{
  "hidden_size": 128,
  "num_attention_heads": 4,
  "num_key_value_heads": 4,
  "vocab_size": 8192,
  "norm": "layernorm",
  "qk_norm": false,
  "init": "normal",
  "init_std_o": 0.0,
  "learning_rate": 0.00457,
  "beta1": 0.95,
  "max_grad_norm": 2.0,
  "warmup_steps": 200,
  "schedule": "wsd",
  "final_lr_fraction": 0.02,
  "dataset": "wikipedia_en"
}
Each number is 200 + 20 x the weight over its row's rms, rounded and kept within 0 to 999. Layers, rows and columns count from 0. The size before them is the row's rms in percent of the matrix's.

# up: layer 7 MLP up, 448x128, rms 0.17, rows 106-132, columns 0-127
# down: layer 7 MLP down (transposed), 448x128, rms 0.169, rows 106-132, columns 0-127
up106,095,195,177,213,220,184,189,163,211,218,216,206,152,193,208,215,203,186,178,208,225,222,213,191,181,221,191,213,226,193,212,178,206,180,178,222,195,214,205,215,176,172,219,177,211,176,214,190,225,226,159,203,199,225,216,181,204,164,199,226,203,169,201,217,187,192,207,193,233,188,188,175,190,149,213,203,196,202,216,206,175,197,217,192,217,201,224,172,188,211,163,199,186,163,218,212,208,204,212,217,171,169,191,205,199,214,169,216,167,203,169,186,167,226,191,171,167,220,180,186,215,200,146,172,219,214,189,222,197
down106,085,207,219,235,162,233,217,201,198,204,143,219,229,240,186,202,203,198,201,201,186,173,190,197,195,183,209,187,165,221,205,193,241,179,214,173,197,191,200,186,224,184,159,198,207,213,187,252,186,170,205,206,186,186,202,223,199,205,229,222,175,211,188,216,210,174,177,164,239,224,195,189,211,217,200,207,216,173,222,191,203,189,220,198,176,190,168,191,231,175,192,186,232,214,225,196,188,222,172,179,215,205,205,223,208,189,218,194,215,191,206,202,222,210,194,199,206,173,226,219,197,199,226,184,248,216,227,227,198
up107,110,179,250,212,232,190,197,197,192,194,215,173,235,211,189,161,211,249,179,207,199,171,187,209,201,205,205,208,177,195,235,191,176,189,181,192,190,206,208,223,188,243,210,180,190,234,230,172,206,202,194,208,221,237,198,195,199,250,196,222,195,185,182,203,211,205,201,213,252,177,175,211,200,218,215,170,204,209,175,174,210,209,209,209,214,167,225,195,179,218,217,184,206,208,211,242,185,200,188,194,208,216,181,150,219,175,206,211,176,211,202,239,228,178,199,208,185,221,195,191,195,215,181,220,194,220,181,207,176
down107,096,187,201,194,192,196,197,235,205,196,171,218,203,195,226,206,221,200,180,223,217,212,160,204,213,198,165,190,231,206,198,183,202,175,195,201,227,228,177,202,199,166,205,182,189,192,174,208,192,185,224,150,228,210,221,178,204,177,209,251,166,194,225,216,178,247,190,242,223,181,198,200,195,214,191,156,176,195,182,178,200,189,150,172,194,192,210,172,188,198,180,169,201,202,198,192,210,199,213,247,207,168,203,189,192,218,204,219,223,205,228,182,176,191,203,190,161,223,188,197,212,194,220,190,191,197,228,198,212
up108,103,235,207,191,200,217,190,200,214,196,164,164,194,208,208,210,176,184,177,207,201,185,217,201,182,217,175,191,232,184,226,179,199,207,225,159,214,200,182,187,212,170,187,179,206,193,192,188,162,195,201,196,166,213,219,183,194,217,160,197,196,197,189,192,209,174,208,172,200,215,177,155,226,190,218,240,229,182,210,181,181,195,220,183,222,169,181,206,217,211,199,185,215,199,186,187,218,188,179,241,221,219,171,210,219,185,222,213,181,204,216,214,236,172,185,231,216,212,180,233,202,181,202,163,239,214,225,187,238
down108,107,154,213,210,193,202,195,165,197,186,208,216,196,202,240,222,188,240,204,169,205,199,183,180,214,231,186,210,197,200,216,200,208,170,175,237,214,197,195,182,196,182,257,186,193,225,211,221,223,209,162,192,214,224,240,185,210,192,182,179,178,211,177,210,188,205,227,212,210,221,194,224,187,214,219,191,172,210,208,190,222,209,195,187,191,194,228,224,213,208,205,198,181,176,198,226,192,190,183,150,162,185,255,182,186,207,205,181,199,205,164,198,173,224,212,190,208,230,193,187,177,185,217,225,203,230,185,200,227
up109,098,192,217,165,156,248,185,208,239,172,200,215,237,178,198,177,177,176,194,207,223,182,236,193,199,223,214,149,170,178,216,199,197,212,207,198,187,222,164,230,182,171,186,194,168,195,219,204,161,192,205,202,208,201,205,213,189,199,193,158,201,214,215,191,201,194,229,204,173,211,186,184,200,229,212,159,187,184,166,176,191,209,238,189,169,202,220,175,164,157,213,185,195,213,195,194,171,183,209,224,192,195,181,208,196,195,184,220,205,195,208,179,232,213,206,185,213,205,232,212,191,203,191,202,190,207,197,187,189
down109,085,221,201,224,184,182,193,198,211,200,191,213,202,196,195,157,185,149,207,198,179,205,208,204,194,208,208,226,180,227,209,184,186,194,205,215,209,200,206,204,182,221,162,236,203,236,203,207,201,226,221,223,185,185,220,180,214,200,203,212,171,169,178,173,167,198,192,159,176,174,221,168,209,174,210,218,199,206,203,150,203,159,180,197,199,217,203,188,184,253,188,192,185,210,177,207,193,211,180,209,247,174,183,188,154,191,193,205,187,208,188,197,212,222,210,183,182,211,188,181,191,139,170,197,190,191,203,219,194
up110,099,197,200,194,229,209,215,192,173,206,208,208,200,190,212,219,188,202,191,172,200,209,205,199,175,197,173,184,214,214,174,194,207,224,177,182,168,185,192,211,175,178,170,228,204,187,191,189,180,218,197,200,188,214,220,237,228,222,172,200,189,192,202,171,224,237,201,185,219,200,197,218,242,208,193,228,213,213,188,224,196,264,164,210,193,182,215,199,159,183,199,188,200,171,189,253,190,156,192,179,164,219,223,189,213,194,194,195,183,218,207,221,230,220,180,238,176,174,176,182,198,209,219,220,183,203,216,229,182
down110,097,180,194,198,201,227,181,218,189,210,206,199,177,211,171,214,212,190,180,207,188,189,216,212,211,158,209,190,191,187,225,213,200,187,201,177,237,224,199,179,216,202,201,184,171,214,182,196,256,211,192,190,216,192,163,194,174,190,208,204,165,179,202,222,194,201,200,206,189,232,193,236,222,208,192,215,221,207,227,181,202,207,203,196,241,216,211,185,184,199,212,181,228,156,204,143,202,257,218,189,208,176,188,202,192,160,170,228,212,208,227,230,196,189,227,202,211,195,196,208,225,178,209,142,199,186,190,189,210
up111,091,203,199,191,217,198,207,212,190,201,210,187,169,182,216,168,198,200,182,202,172,182,212,207,225,221,213,217,240,232,236,203,217,219,216,209,192,206,190,217,222,218,202,213,217,178,225,202,260,185,205,185,198,196,217,212,214,242,226,172,213,214,200,185,213,186,191,234,230,161,179,198,191,177,214,191,225,163,141,175,182,205,220,190,205,205,185,198,217,186,197,177,184,230,188,168,179,202,210,234,183,186,206,165,204,179,195,208,190,193,199,215,198,198,226,172,170,192,191,230,223,207,171,181,217,172,197,170,174
down111,097,179,205,194,207,172,179,187,180,202,159,220,204,224,180,177,229,169,215,213,238,198,186,192,203,205,202,165,155,202,211,207,154,197,216,210,195,213,218,180,204,218,220,192,180,220,222,163,196,188,220,226,193,211,229,203,214,208,200,189,173,186,203,246,204,203,191,175,197,238,235,198,218,174,189,226,226,209,217,174,206,197,216,200,199,198,194,193,209,211,186,248,210,181,199,191,172,215,175,169,194,177,189,212,254,190,204,205,200,159,174,212,156,217,204,194,186,182,204,190,207,167,194,239,206,194,191,211,188
up112,099,256,186,193,178,220,206,190,164,191,178,169,187,204,181,233,202,202,195,189,196,185,180,234,205,206,203,199,197,173,157,213,169,179,232,199,170,243,219,204,186,171,186,191,223,178,199,199,207,202,221,212,217,240,200,238,176,239,230,200,172,208,191,202,199,216,200,226,207,186,205,188,170,192,191,179,220,229,205,198,222,220,219,216,206,178,194,210,211,188,196,177,171,191,164,194,212,216,203,219,195,202,213,225,151,194,202,203,200,181,177,210,192,174,206,205,257,185,218,217,166,185,206,226,194,206,205,210,179
down112,114,166,190,189,209,217,186,198,220,199,205,209,193,196,184,186,219,167,221,199,187,174,196,140,192,202,198,219,203,217,201,180,187,234,200,196,223,161,188,224,214,194,224,202,230,215,194,186,166,210,193,196,205,191,196,198,248,154,155,221,184,210,185,219,210,158,199,172,190,224,168,205,221,202,168,195,188,170,204,201,211,227,194,204,191,199,226,187,201,196,203,232,199,197,226,186,243,188,224,189,184,192,166,190,218,220,198,204,170,221,191,203,224,208,217,213,180,229,185,178,244,197,206,177,204,158,216,180,205
up113,104,207,212,175,206,210,202,204,223,203,205,192,225,197,224,211,182,207,198,213,129,191,179,229,197,196,215,183,168,198,196,199,190,209,241,212,166,232,191,196,238,238,192,160,217,221,210,215,208,200,208,208,214,191,216,217,222,169,206,218,198,213,173,186,202,206,199,198,198,224,215,197,204,173,217,216,203,168,175,237,214,176,212,232,171,219,214,212,211,197,192,219,167,165,242,203,252,202,228,195,183,196,196,169,166,178,185,213,199,211,225,179,209,184,203,201,200,197,197,210,196,193,193,217,182,256,190,214,211
down113,099,229,199,168,201,199,181,208,176,215,206,210,199,199,211,221,182,220,162,221,203,192,193,222,199,185,229,220,190,200,233,216,200,179,201,215,216,219,203,206,186,197,186,193,188,230,204,225,188,193,212,224,242,214,184,200,195,210,205,192,181,204,182,170,229,198,184,208,219,183,192,197,199,199,198,184,182,221,197,165,205,194,199,217,198,197,175,152,131,255,212,205,194,155,204,171,185,189,196,192,213,181,224,169,201,227,217,228,183,227,233,196,204,216,168,172,218,217,213,197,176,226,188,159,188,228,205,170,187
up114,097,189,199,199,192,168,233,201,203,235,228,208,224,196,200,175,196,188,193,213,237,198,219,225,186,193,203,224,220,201,232,210,186,212,189,215,203,182,200,217,208,202,182,174,227,195,221,182,202,190,168,195,203,162,242,165,190,185,184,206,198,172,204,183,208,193,192,186,196,221,180,211,196,243,179,169,224,198,216,209,186,232,208,226,205,229,223,216,212,214,216,146,244,208,199,208,235,182,218,194,179,193,211,193,246,201,189,208,206,222,188,247,176,181,199,193,221,199,237,234,180,204,189,202,218,191,166,221,186
down114,098,209,214,190,200,225,202,214,191,192,203,199,185,187,183,184,183,205,233,175,240,204,197,197,188,162,216,214,204,214,215,177,190,162,215,264,230,177,206,207,212,188,213,253,157,224,227,169,207,181,174,219,170,164,196,196,198,192,221,179,178,184,205,198,182,219,166,227,211,229,195,217,185,216,168,156,203,221,154,207,207,225,174,182,204,181,191,198,208,167,218,201,208,211,177,201,188,218,213,179,181,176,196,178,195,206,184,186,185,160,189,178,216,175,214,189,193,191,201,191,212,186,212,206,193,197,197,196,213
up115,093,193,220,232,175,216,205,174,185,178,205,194,197,189,210,170,175,167,159,194,220,211,200,227,236,137,231,193,188,210,168,208,160,218,174,191,205,206,192,209,184,223,206,183,209,211,216,166,183,194,218,209,171,201,193,219,168,205,186,180,191,188,207,147,234,234,173,184,209,182,193,183,224,216,200,184,204,196,229,200,215,167,186,223,190,221,198,223,215,201,204,207,224,203,210,193,222,228,216,225,187,218,247,170,215,227,197,222,195,218,215,192,200,212,190,205,219,213,167,179,181,198,192,195,183,216,180,199,207
down115,101,209,192,184,177,196,188,215,203,218,194,185,205,234,196,201,210,193,222,239,199,180,191,192,187,196,155,211,178,203,230,188,228,164,226,236,189,185,182,199,220,178,178,215,209,185,193,203,214,220,185,194,190,213,199,192,257,175,222,232,210,200,157,246,179,191,192,194,225,195,193,213,192,187,206,207,206,225,227,206,179,222,210,197,187,196,198,169,190,201,159,197,200,236,195,242,182,222,189,210,209,178,198,215,194,184,244,152,188,208,189,192,225,197,235,204,180,183,224,209,206,185,216,221,207,222,197,165,234
up116,091,202,182,174,212,237,202,190,216,218,207,236,170,229,185,214,183,171,183,174,184,198,220,199,201,203,164,224,202,195,216,205,192,207,189,212,207,182,232,232,239,193,182,216,223,169,181,209,220,229,216,208,195,225,225,203,179,200,220,200,218,198,224,232,218,191,173,158,234,189,197,205,191,198,171,205,209,179,199,198,182,181,217,220,164,221,186,204,222,187,187,189,176,216,218,202,197,181,227,205,190,144,183,189,213,165,138,225,187,221,214,200,187,201,170,206,174,217,185,186,180,204,195,206,196,188,233,197,183
down116,095,201,213,229,207,224,198,172,210,210,192,234,222,194,196,177,199,208,216,195,168,179,217,189,217,195,186,173,166,217,173,253,207,180,266,188,209,213,153,215,183,178,186,210,182,239,175,200,225,172,206,207,177,193,215,196,212,193,219,228,210,181,209,220,231,186,168,210,198,197,210,196,205,206,211,167,164,173,184,183,201,170,202,215,199,211,163,216,224,180,157,187,187,185,196,207,190,193,164,202,231,166,216,222,199,182,198,192,219,188,175,210,199,188,190,201,197,204,220,190,199,197,170,209,234,196,217,214,219
up117,105,206,229,225,203,199,187,181,202,180,218,219,186,179,215,212,173,195,195,218,171,168,190,224,166,191,206,217,207,201,202,215,186,221,187,217,241,201,198,229,211,195,212,225,185,170,188,193,170,208,211,190,215,204,224,241,203,210,225,209,182,148,174,128,202,215,209,205,173,216,224,182,194,159,232,172,197,198,204,201,239,193,193,191,229,214,164,186,205,215,223,202,211,187,210,214,166,232,199,184,188,204,187,170,207,219,191,197,196,193,216,201,220,197,202,174,217,203,172,224,161,197,172,214,177,176,208,189,192
down117,109,194,184,224,186,208,216,216,175,190,206,197,196,212,215,228,225,217,183,194,199,197,195,204,239,194,175,166,209,194,208,179,191,195,251,237,226,231,206,217,176,175,177,178,188,205,185,213,217,178,197,217,195,238,186,176,158,190,205,239,212,259,238,185,171,188,166,179,226,187,207,182,219,207,200,198,198,193,186,200,200,196,214,203,213,212,201,223,213,209,211,214,189,209,194,220,238,239,206,171,180,212,193,176,197,226,197,170,210,195,198,187,172,207,196,188,229,233,197,175,206,182,201,178,197,146,198,174,205
up118,102,165,220,186,222,217,186,224,200,215,164,229,155,197,221,162,229,180,197,213,163,177,204,223,187,202,193,187,208,202,208,193,180,195,198,221,201,202,213,168,233,214,208,197,185,194,191,207,203,240,209,188,197,192,193,223,203,184,184,182,200,189,191,222,208,209,180,187,224,197,223,245,203,174,231,240,213,193,203,204,198,193,194,193,199,172,216,175,232,229,203,191,208,218,185,227,264,193,197,221,160,190,213,203,234,197,169,199,223,212,208,196,197,203,210,164,183,196,188,223,165,193,185,170,180,202,197,204,250
down118,099,217,214,224,228,205,201,221,202,215,201,204,195,203,229,199,165,169,223,183,199,159,199,170,170,206,185,204,208,185,171,220,217,184,186,202,225,152,186,199,245,200,206,203,185,199,216,207,230,204,205,193,190,177,164,220,235,176,214,250,175,218,211,244,184,224,194,180,203,172,189,241,164,198,198,181,196,213,182,224,210,176,187,196,204,224,194,182,182,199,205,181,214,189,189,237,206,220,201,202,192,210,184,207,207,195,234,171,201,229,197,239,191,210,197,216,174,189,194,195,195,189,217,150,194,204,160,196,209
up119,132,222,225,197,234,195,188,223,179,221,197,182,196,216,177,239,185,186,224,177,209,232,198,217,199,201,205,195,209,203,190,187,184,171,221,216,208,193,219,181,209,208,198,189,231,204,208,196,215,199,215,229,207,175,186,190,218,185,227,226,143,217,152,188,230,198,214,191,201,189,206,198,221,189,199,182,170,232,194,240,240,177,185,247,191,172,186,192,210,171,199,219,206,197,232,213,185,221,248,217,214,178,183,193,212,191,235,216,181,203,204,195,176,213,189,196,186,183,181,213,200,172,174,206,170,207,250,205,196
down119,120,202,207,224,179,234,217,258,169,203,179,219,205,206,212,192,159,180,219,239,223,231,184,181,185,198,216,193,201,185,217,198,168,193,215,183,189,225,193,203,220,183,217,204,225,202,189,185,221,186,182,188,199,177,212,227,189,198,204,193,207,204,129,199,201,172,209,176,214,212,214,211,182,214,168,165,181,208,200,182,225,213,199,230,168,201,199,199,209,210,226,204,208,182,214,187,215,215,219,217,207,153,224,206,190,196,208,206,217,202,189,177,227,221,155,162,195,229,216,195,200,224,176,167,191,225,212,188,193
up120,096,210,187,212,215,225,194,179,189,190,217,192,185,200,176,194,193,184,191,186,222,193,165,207,181,196,191,214,190,184,179,180,231,166,185,200,203,220,210,202,216,167,192,190,196,223,219,191,217,211,146,190,184,198,216,191,226,220,176,212,199,187,211,200,196,211,162,175,199,190,205,222,215,223,209,172,191,178,184,211,231,178,180,183,176,187,183,204,193,197,206,211,205,198,211,191,187,154,220,211,191,188,167,184,213,194,171,163,200,251,194,186,176,202,185,197,163,154,174,192,248,203,164,159,214,232,205,155,188
down120,087,204,189,167,209,249,189,196,193,185,200,259,189,232,213,199,205,162,196,199,225,200,234,222,192,219,211,213,211,215,213,201,187,200,221,216,179,206,193,193,191,207,179,204,246,194,161,200,232,219,164,200,217,174,204,183,170,201,220,208,183,206,171,180,185,196,175,175,195,215,228,207,208,200,233,211,229,175,245,222,190,193,192,217,175,185,184,180,226,203,235,168,206,211,201,233,201,206,194,181,201,199,191,223,197,176,180,198,222,167,232,212,188,194,227,181,193,225,226,222,183,225,214,201,175,178,187,218,189
up121,087,223,216,235,222,245,165,195,240,202,173,182,237,200,171,194,184,222,211,196,199,201,224,177,191,206,225,217,221,189,212,191,180,203,221,212,196,182,236,221,212,198,195,196,208,179,219,195,211,174,175,207,235,213,222,200,197,187,160,194,167,196,218,176,223,211,176,221,206,191,171,217,201,183,193,202,204,210,199,196,240,191,190,171,192,217,191,240,177,181,216,224,206,224,206,182,171,216,200,174,139,215,213,224,186,222,199,205,183,181,207,186,195,201,180,226,208,158,195,210,236,199,181,186,198,199,212,217,236
down121,079,180,215,207,202,181,228,206,193,188,229,200,210,179,230,186,223,211,214,204,178,174,191,234,218,184,182,217,175,204,182,214,212,230,192,194,184,211,227,205,236,211,188,181,163,157,136,224,194,197,219,188,207,201,188,181,195,197,191,207,227,206,181,181,201,211,193,216,150,209,182,206,210,196,197,210,208,177,245,210,185,231,225,201,217,188,216,172,207,230,226,152,209,237,195,193,183,174,207,189,218,178,219,230,215,181,189,181,185,217,189,206,207,219,241,220,188,211,198,205,225,215,236,205,210,194,187,196,170
up122,107,242,227,183,199,234,198,185,199,217,197,210,209,193,190,204,234,209,206,218,182,214,168,205,223,198,196,197,180,215,185,181,196,198,235,197,222,202,221,206,211,241,225,189,229,165,145,186,229,192,202,198,202,223,174,208,160,223,172,215,191,201,177,193,213,184,178,198,226,207,192,171,211,201,190,194,252,206,162,193,210,186,223,211,180,201,143,199,203,213,199,214,206,210,197,237,240,197,184,221,226,181,183,216,158,209,215,194,222,205,192,218,196,218,181,208,192,200,167,213,153,196,209,188,181,193,196,209,205
down122,110,189,179,180,153,198,196,191,220,191,212,185,247,193,217,196,190,208,227,184,165,187,210,194,181,205,215,203,205,155,194,203,178,213,177,174,191,217,212,253,228,196,197,208,186,221,210,198,202,176,177,176,166,186,211,165,195,205,227,233,178,189,178,173,219,215,218,170,175,182,203,192,190,183,213,212,179,227,172,183,212,177,242,176,207,161,229,206,188,176,182,203,224,213,210,191,170,191,196,186,229,170,200,211,222,187,183,189,177,198,221,178,219,190,197,187,229,200,209,195,232,222,217,186,199,173,191,182,223
up123,102,205,211,196,223,244,217,237,196,213,211,203,194,208,204,189,195,207,182,229,185,201,174,163,184,196,175,206,240,204,195,188,180,215,192,205,220,205,175,214,181,217,205,225,218,176,221,184,220,205,249,209,186,218,182,180,196,219,211,198,220,234,183,146,205,190,207,235,167,189,182,166,189,148,217,141,211,178,181,211,218,195,197,223,196,206,195,184,175,189,201,215,207,224,212,185,187,192,181,192,188,192,213,176,193,210,207,183,160,195,203,215,190,181,216,238,212,195,197,213,183,244,198,182,233,225,209,198,187
down123,104,179,222,231,196,189,194,164,191,210,162,226,183,191,197,171,211,233,187,229,203,209,179,223,194,223,219,163,243,227,243,199,197,242,188,218,207,195,166,218,214,171,220,209,214,220,189,226,230,192,225,184,219,191,190,209,176,190,221,204,191,202,192,205,189,189,193,198,220,198,229,215,174,183,201,199,176,214,202,240,183,216,212,217,232,189,221,213,228,198,161,188,241,161,232,197,198,194,160,197,198,192,191,184,225,179,208,186,197,186,213,208,200,236,178,214,182,215,182,232,183,191,226,196,195,201,211,184,183
up124,111,214,199,177,192,249,185,212,196,206,236,201,208,203,151,233,189,185,205,191,180,180,219,209,205,186,201,198,199,196,213,175,135,209,174,225,211,210,203,198,210,180,177,190,175,190,200,199,192,216,252,259,228,223,181,209,178,219,200,176,225,141,189,189,181,208,189,209,213,223,188,206,195,243,205,211,187,209,224,189,213,222,200,199,199,179,196,206,192,209,175,186,202,161,182,205,198,185,183,229,216,182,205,193,203,200,182,239,217,201,202,207,236,183,183,199,214,179,211,198,219,227,219,167,184,212,203,201,203
down124,116,210,207,180,247,204,193,163,219,215,217,179,222,195,195,217,237,210,207,205,195,182,222,242,206,169,234,200,213,194,211,176,204,214,207,230,142,223,199,197,235,210,186,217,235,203,228,193,187,214,182,200,198,181,195,198,177,220,201,209,188,180,185,184,215,196,174,183,208,209,203,194,234,221,184,235,192,205,226,165,178,218,203,186,225,192,198,188,203,203,244,163,171,174,195,185,194,183,191,190,214,225,196,157,193,195,202,205,166,178,235,208,222,173,188,242,210,211,160,198,197,194,184,190,195,193,199,177,203
up125,100,185,172,197,205,225,237,230,202,192,184,195,188,198,182,184,164,194,173,232,204,217,209,241,250,190,191,197,207,194,228,181,195,206,224,174,194,185,207,197,214,202,214,194,188,237,228,174,188,179,186,173,223,179,224,196,192,193,216,193,158,156,207,200,205,219,190,205,205,193,196,208,186,204,215,203,234,213,230,199,185,193,209,191,208,176,208,242,215,192,249,201,213,221,204,163,189,213,198,212,175,161,176,182,226,202,244,202,197,196,204,203,188,216,212,181,217,182,256,233,211,219,209,184,199,205,197,165,201
down125,111,176,195,190,208,211,202,185,226,237,184,203,218,190,192,218,164,181,227,215,253,194,205,196,226,180,213,186,232,195,179,185,163,181,222,180,157,194,220,186,226,178,200,196,218,195,221,231,195,175,195,193,216,184,180,216,188,223,198,191,182,166,188,185,219,203,201,190,201,192,210,241,211,187,211,208,244,208,199,219,236,196,174,209,190,214,165,233,216,199,201,207,205,197,188,170,237,204,186,187,213,197,185,211,244,189,233,213,228,218,190,194,199,214,216,194,212,210,206,210,154,246,204,172,199,180,185,188,234
up126,107,227,201,188,190,181,217,207,180,218,210,203,184,179,200,187,220,205,199,207,209,183,206,195,233,210,194,184,181,207,213,201,229,188,186,233,192,154,204,180,205,228,207,156,193,207,215,174,201,206,246,246,208,202,223,176,120,187,239,147,211,179,227,182,205,209,203,186,192,169,187,186,186,212,177,171,208,206,202,218,195,186,220,221,202,169,192,180,198,222,216,220,200,186,199,187,187,215,177,203,197,193,197,217,202,200,194,190,218,240,192,195,227,183,181,234,175,200,219,183,203,212,197,190,236,225,229,211,203
down126,108,205,230,184,196,191,214,225,215,202,151,184,189,209,220,193,209,188,183,209,209,216,235,232,233,223,172,228,201,184,219,162,218,195,166,175,189,164,163,199,193,192,222,199,205,218,200,211,185,199,215,202,183,244,200,207,204,188,180,179,168,177,162,200,213,196,192,208,208,172,162,223,221,213,191,214,202,189,220,212,196,212,146,184,192,216,172,214,190,197,217,170,177,177,219,180,229,170,219,214,177,194,215,191,216,181,207,181,202,210,230,171,193,195,197,178,214,157,216,197,205,183,167,217,199,179,210,186,222
up127,114,231,209,224,199,178,207,215,226,192,190,220,206,221,185,209,192,223,181,197,205,233,190,173,170,193,196,170,231,196,202,187,177,233,153,215,169,169,180,173,218,216,203,213,209,205,219,198,208,233,204,206,187,217,190,208,197,202,189,205,225,222,195,251,212,224,218,194,201,191,194,171,175,175,221,226,172,206,230,206,205,170,204,245,226,195,215,175,190,236,165,217,189,227,194,183,209,217,176,167,182,197,204,172,182,222,187,205,206,182,227,222,196,199,178,231,240,172,201,216,209,165,186,207,202,192,192,180,220
down127,120,199,214,188,198,187,212,174,186,186,208,232,203,225,161,216,209,194,209,203,223,218,197,198,193,195,223,184,214,195,199,203,180,223,191,192,147,175,193,209,211,220,179,186,201,215,201,166,181,212,218,201,244,160,217,185,152,204,194,223,215,218,186,192,194,216,183,216,211,186,209,221,207,193,214,183,214,209,194,222,224,195,191,215,196,212,202,190,180,186,175,181,187,206,206,198,216,228,186,171,188,168,204,180,171,191,207,188,217,190,190,244,161,199,235,252,221,236,184,191,148,187,186,163,215,169,199,194,158
up128,105,176,208,207,175,195,190,187,218,213,176,197,217,179,170,190,165,200,170,260,185,199,185,213,173,229,190,217,226,236,200,187,158,197,177,206,213,211,193,191,199,168,209,179,180,229,187,215,171,207,193,170,203,238,181,195,197,213,204,200,180,213,206,169,184,209,223,208,212,215,232,216,231,184,190,217,178,195,225,160,200,249,178,171,193,202,201,209,194,197,154,205,193,231,232,194,190,227,198,215,217,193,179,209,206,196,237,181,198,229,187,213,180,201,170,190,181,192,171,206,198,196,194,207,216,241,190,210,213
down128,099,193,208,178,207,148,213,184,213,194,176,207,186,195,214,218,193,204,224,188,199,196,211,171,155,186,158,210,195,199,188,224,197,192,204,186,212,230,204,208,214,206,184,253,224,201,186,200,203,211,240,209,200,205,210,228,214,172,216,192,226,181,191,197,215,199,190,189,209,197,191,183,173,245,165,223,222,204,159,230,186,218,203,195,208,195,176,222,216,190,183,217,204,207,165,200,213,172,216,196,198,215,204,200,215,182,175,192,183,182,235,267,163,183,217,229,188,188,206,162,215,180,179,226,192,212,220,185,190
up129,097,215,231,168,185,195,210,224,215,199,180,191,191,226,206,201,189,179,217,241,195,243,191,166,220,205,180,209,196,174,191,186,187,201,159,165,199,165,219,180,203,182,210,170,201,219,180,197,210,188,200,237,214,162,176,211,190,228,188,172,206,196,209,213,174,199,194,191,192,174,199,190,194,232,203,197,267,205,205,237,175,182,208,201,202,207,178,210,207,239,199,214,211,176,209,218,205,173,174,250,212,178,228,201,198,183,196,201,217,207,213,212,206,229,222,201,246,187,213,205,178,206,203,209,209,217,233,192,222
down129,094,221,200,193,177,197,166,219,180,199,208,197,197,201,228,193,182,211,218,176,218,199,224,183,175,179,229,175,161,187,202,168,222,205,216,209,188,198,241,206,197,209,170,193,202,188,218,180,204,176,184,165,236,202,245,178,164,212,187,186,201,179,183,166,215,173,214,199,174,235,199,232,166,216,218,206,198,166,203,219,224,198,202,181,197,204,194,167,199,174,194,225,194,196,207,227,192,228,211,162,190,177,208,180,195,145,216,220,204,191,181,176,199,233,228,182,193,222,226,217,185,179,207,199,179,214,181,213,209
up130,102,223,217,198,211,233,188,206,154,187,181,200,236,249,161,222,202,211,211,226,173,211,165,202,173,195,217,200,213,187,173,196,178,218,174,220,178,193,213,200,189,194,198,222,179,207,190,213,216,217,216,183,244,211,208,246,237,187,226,191,187,251,250,184,217,207,217,188,198,152,188,198,216,187,174,207,203,204,206,208,227,199,186,195,184,173,201,212,186,178,219,201,178,210,221,228,185,211,206,182,190,211,211,190,190,188,223,217,200,195,223,202,217,196,252,219,203,201,200,173,208,210,175,206,214,233,198,202,198
down130,101,197,184,199,146,200,173,187,207,224,229,194,182,171,201,186,220,207,184,224,184,208,212,238,178,205,230,220,175,206,160,211,217,215,226,184,193,181,214,209,209,224,184,194,173,140,192,205,190,214,162,190,163,188,190,198,187,174,205,205,210,219,205,211,204,197,214,187,226,219,196,211,188,196,221,219,244,185,177,225,205,225,147,189,212,209,205,207,201,220,220,177,191,198,192,207,226,149,214,166,175,209,213,212,183,200,192,160,186,191,216,216,218,191,188,176,203,178,214,206,183,173,222,196,180,205,187,179,185
up131,095,192,209,204,221,206,205,167,219,229,194,202,233,203,207,203,232,212,195,218,205,186,240,195,151,185,172,163,190,215,171,197,205,197,161,167,221,189,245,206,196,247,232,188,190,185,199,189,228,187,215,203,216,213,224,234,222,179,167,174,201,194,190,204,179,224,179,214,182,192,203,186,172,214,184,202,185,221,202,239,222,240,207,246,208,198,194,211,190,180,217,219,197,231,179,224,203,212,177,211,207,214,185,193,190,202,188,229,184,223,200,178,214,221,184,191,196,203,214,186,181,208,197,192,201,181,146,191,191
down131,098,233,217,252,194,235,181,180,177,159,203,222,221,209,206,195,247,203,222,155,196,186,228,168,226,216,193,156,194,203,217,215,199,201,206,231,194,210,187,204,192,215,201,206,188,172,170,145,167,197,217,204,186,211,220,202,216,198,197,199,197,204,200,195,199,190,180,187,154,182,205,211,234,214,192,199,212,208,191,186,181,198,202,213,180,190,192,222,218,190,202,180,183,181,190,228,171,188,182,187,190,181,204,180,190,239,203,224,206,184,216,215,200,182,225,228,221,190,200,206,247,160,212,180,209,178,206,230,215
up132,090,206,163,178,186,201,197,205,214,203,186,210,186,230,205,211,218,208,191,222,194,204,198,205,238,188,212,190,203,203,217,189,228,197,182,165,159,232,192,185,199,181,230,195,216,175,222,215,210,213,187,179,181,199,209,181,211,197,187,166,155,174,174,170,195,223,203,195,210,244,207,229,172,203,182,193,192,173,199,185,229,217,172,201,195,196,223,217,229,249,232,231,214,188,209,204,214,188,217,197,161,193,185,221,211,260,202,170,226,212,182,237,225,207,195,185,212,222,222,188,198,212,213,205,174,170,199,197,202
down132,090,190,214,192,226,215,211,217,193,214,198,227,180,184,230,214,186,208,219,229,204,208,218,212,172,213,215,251,194,211,208,192,191,208,241,215,212,207,165,196,222,192,226,205,200,214,197,174,245,181,218,182,184,150,184,192,191,231,205,218,196,208,180,221,173,206,175,185,181,234,161,197,174,207,214,167,213,183,206,169,206,205,193,203,181,166,197,208,160,188,192,187,218,226,203,187,204,198,182,215,221,188,204,223,174,184,163,185,195,178,167,185,169,214,201,175,191,192,202,226,186,221,237,228,163,176,187,204,214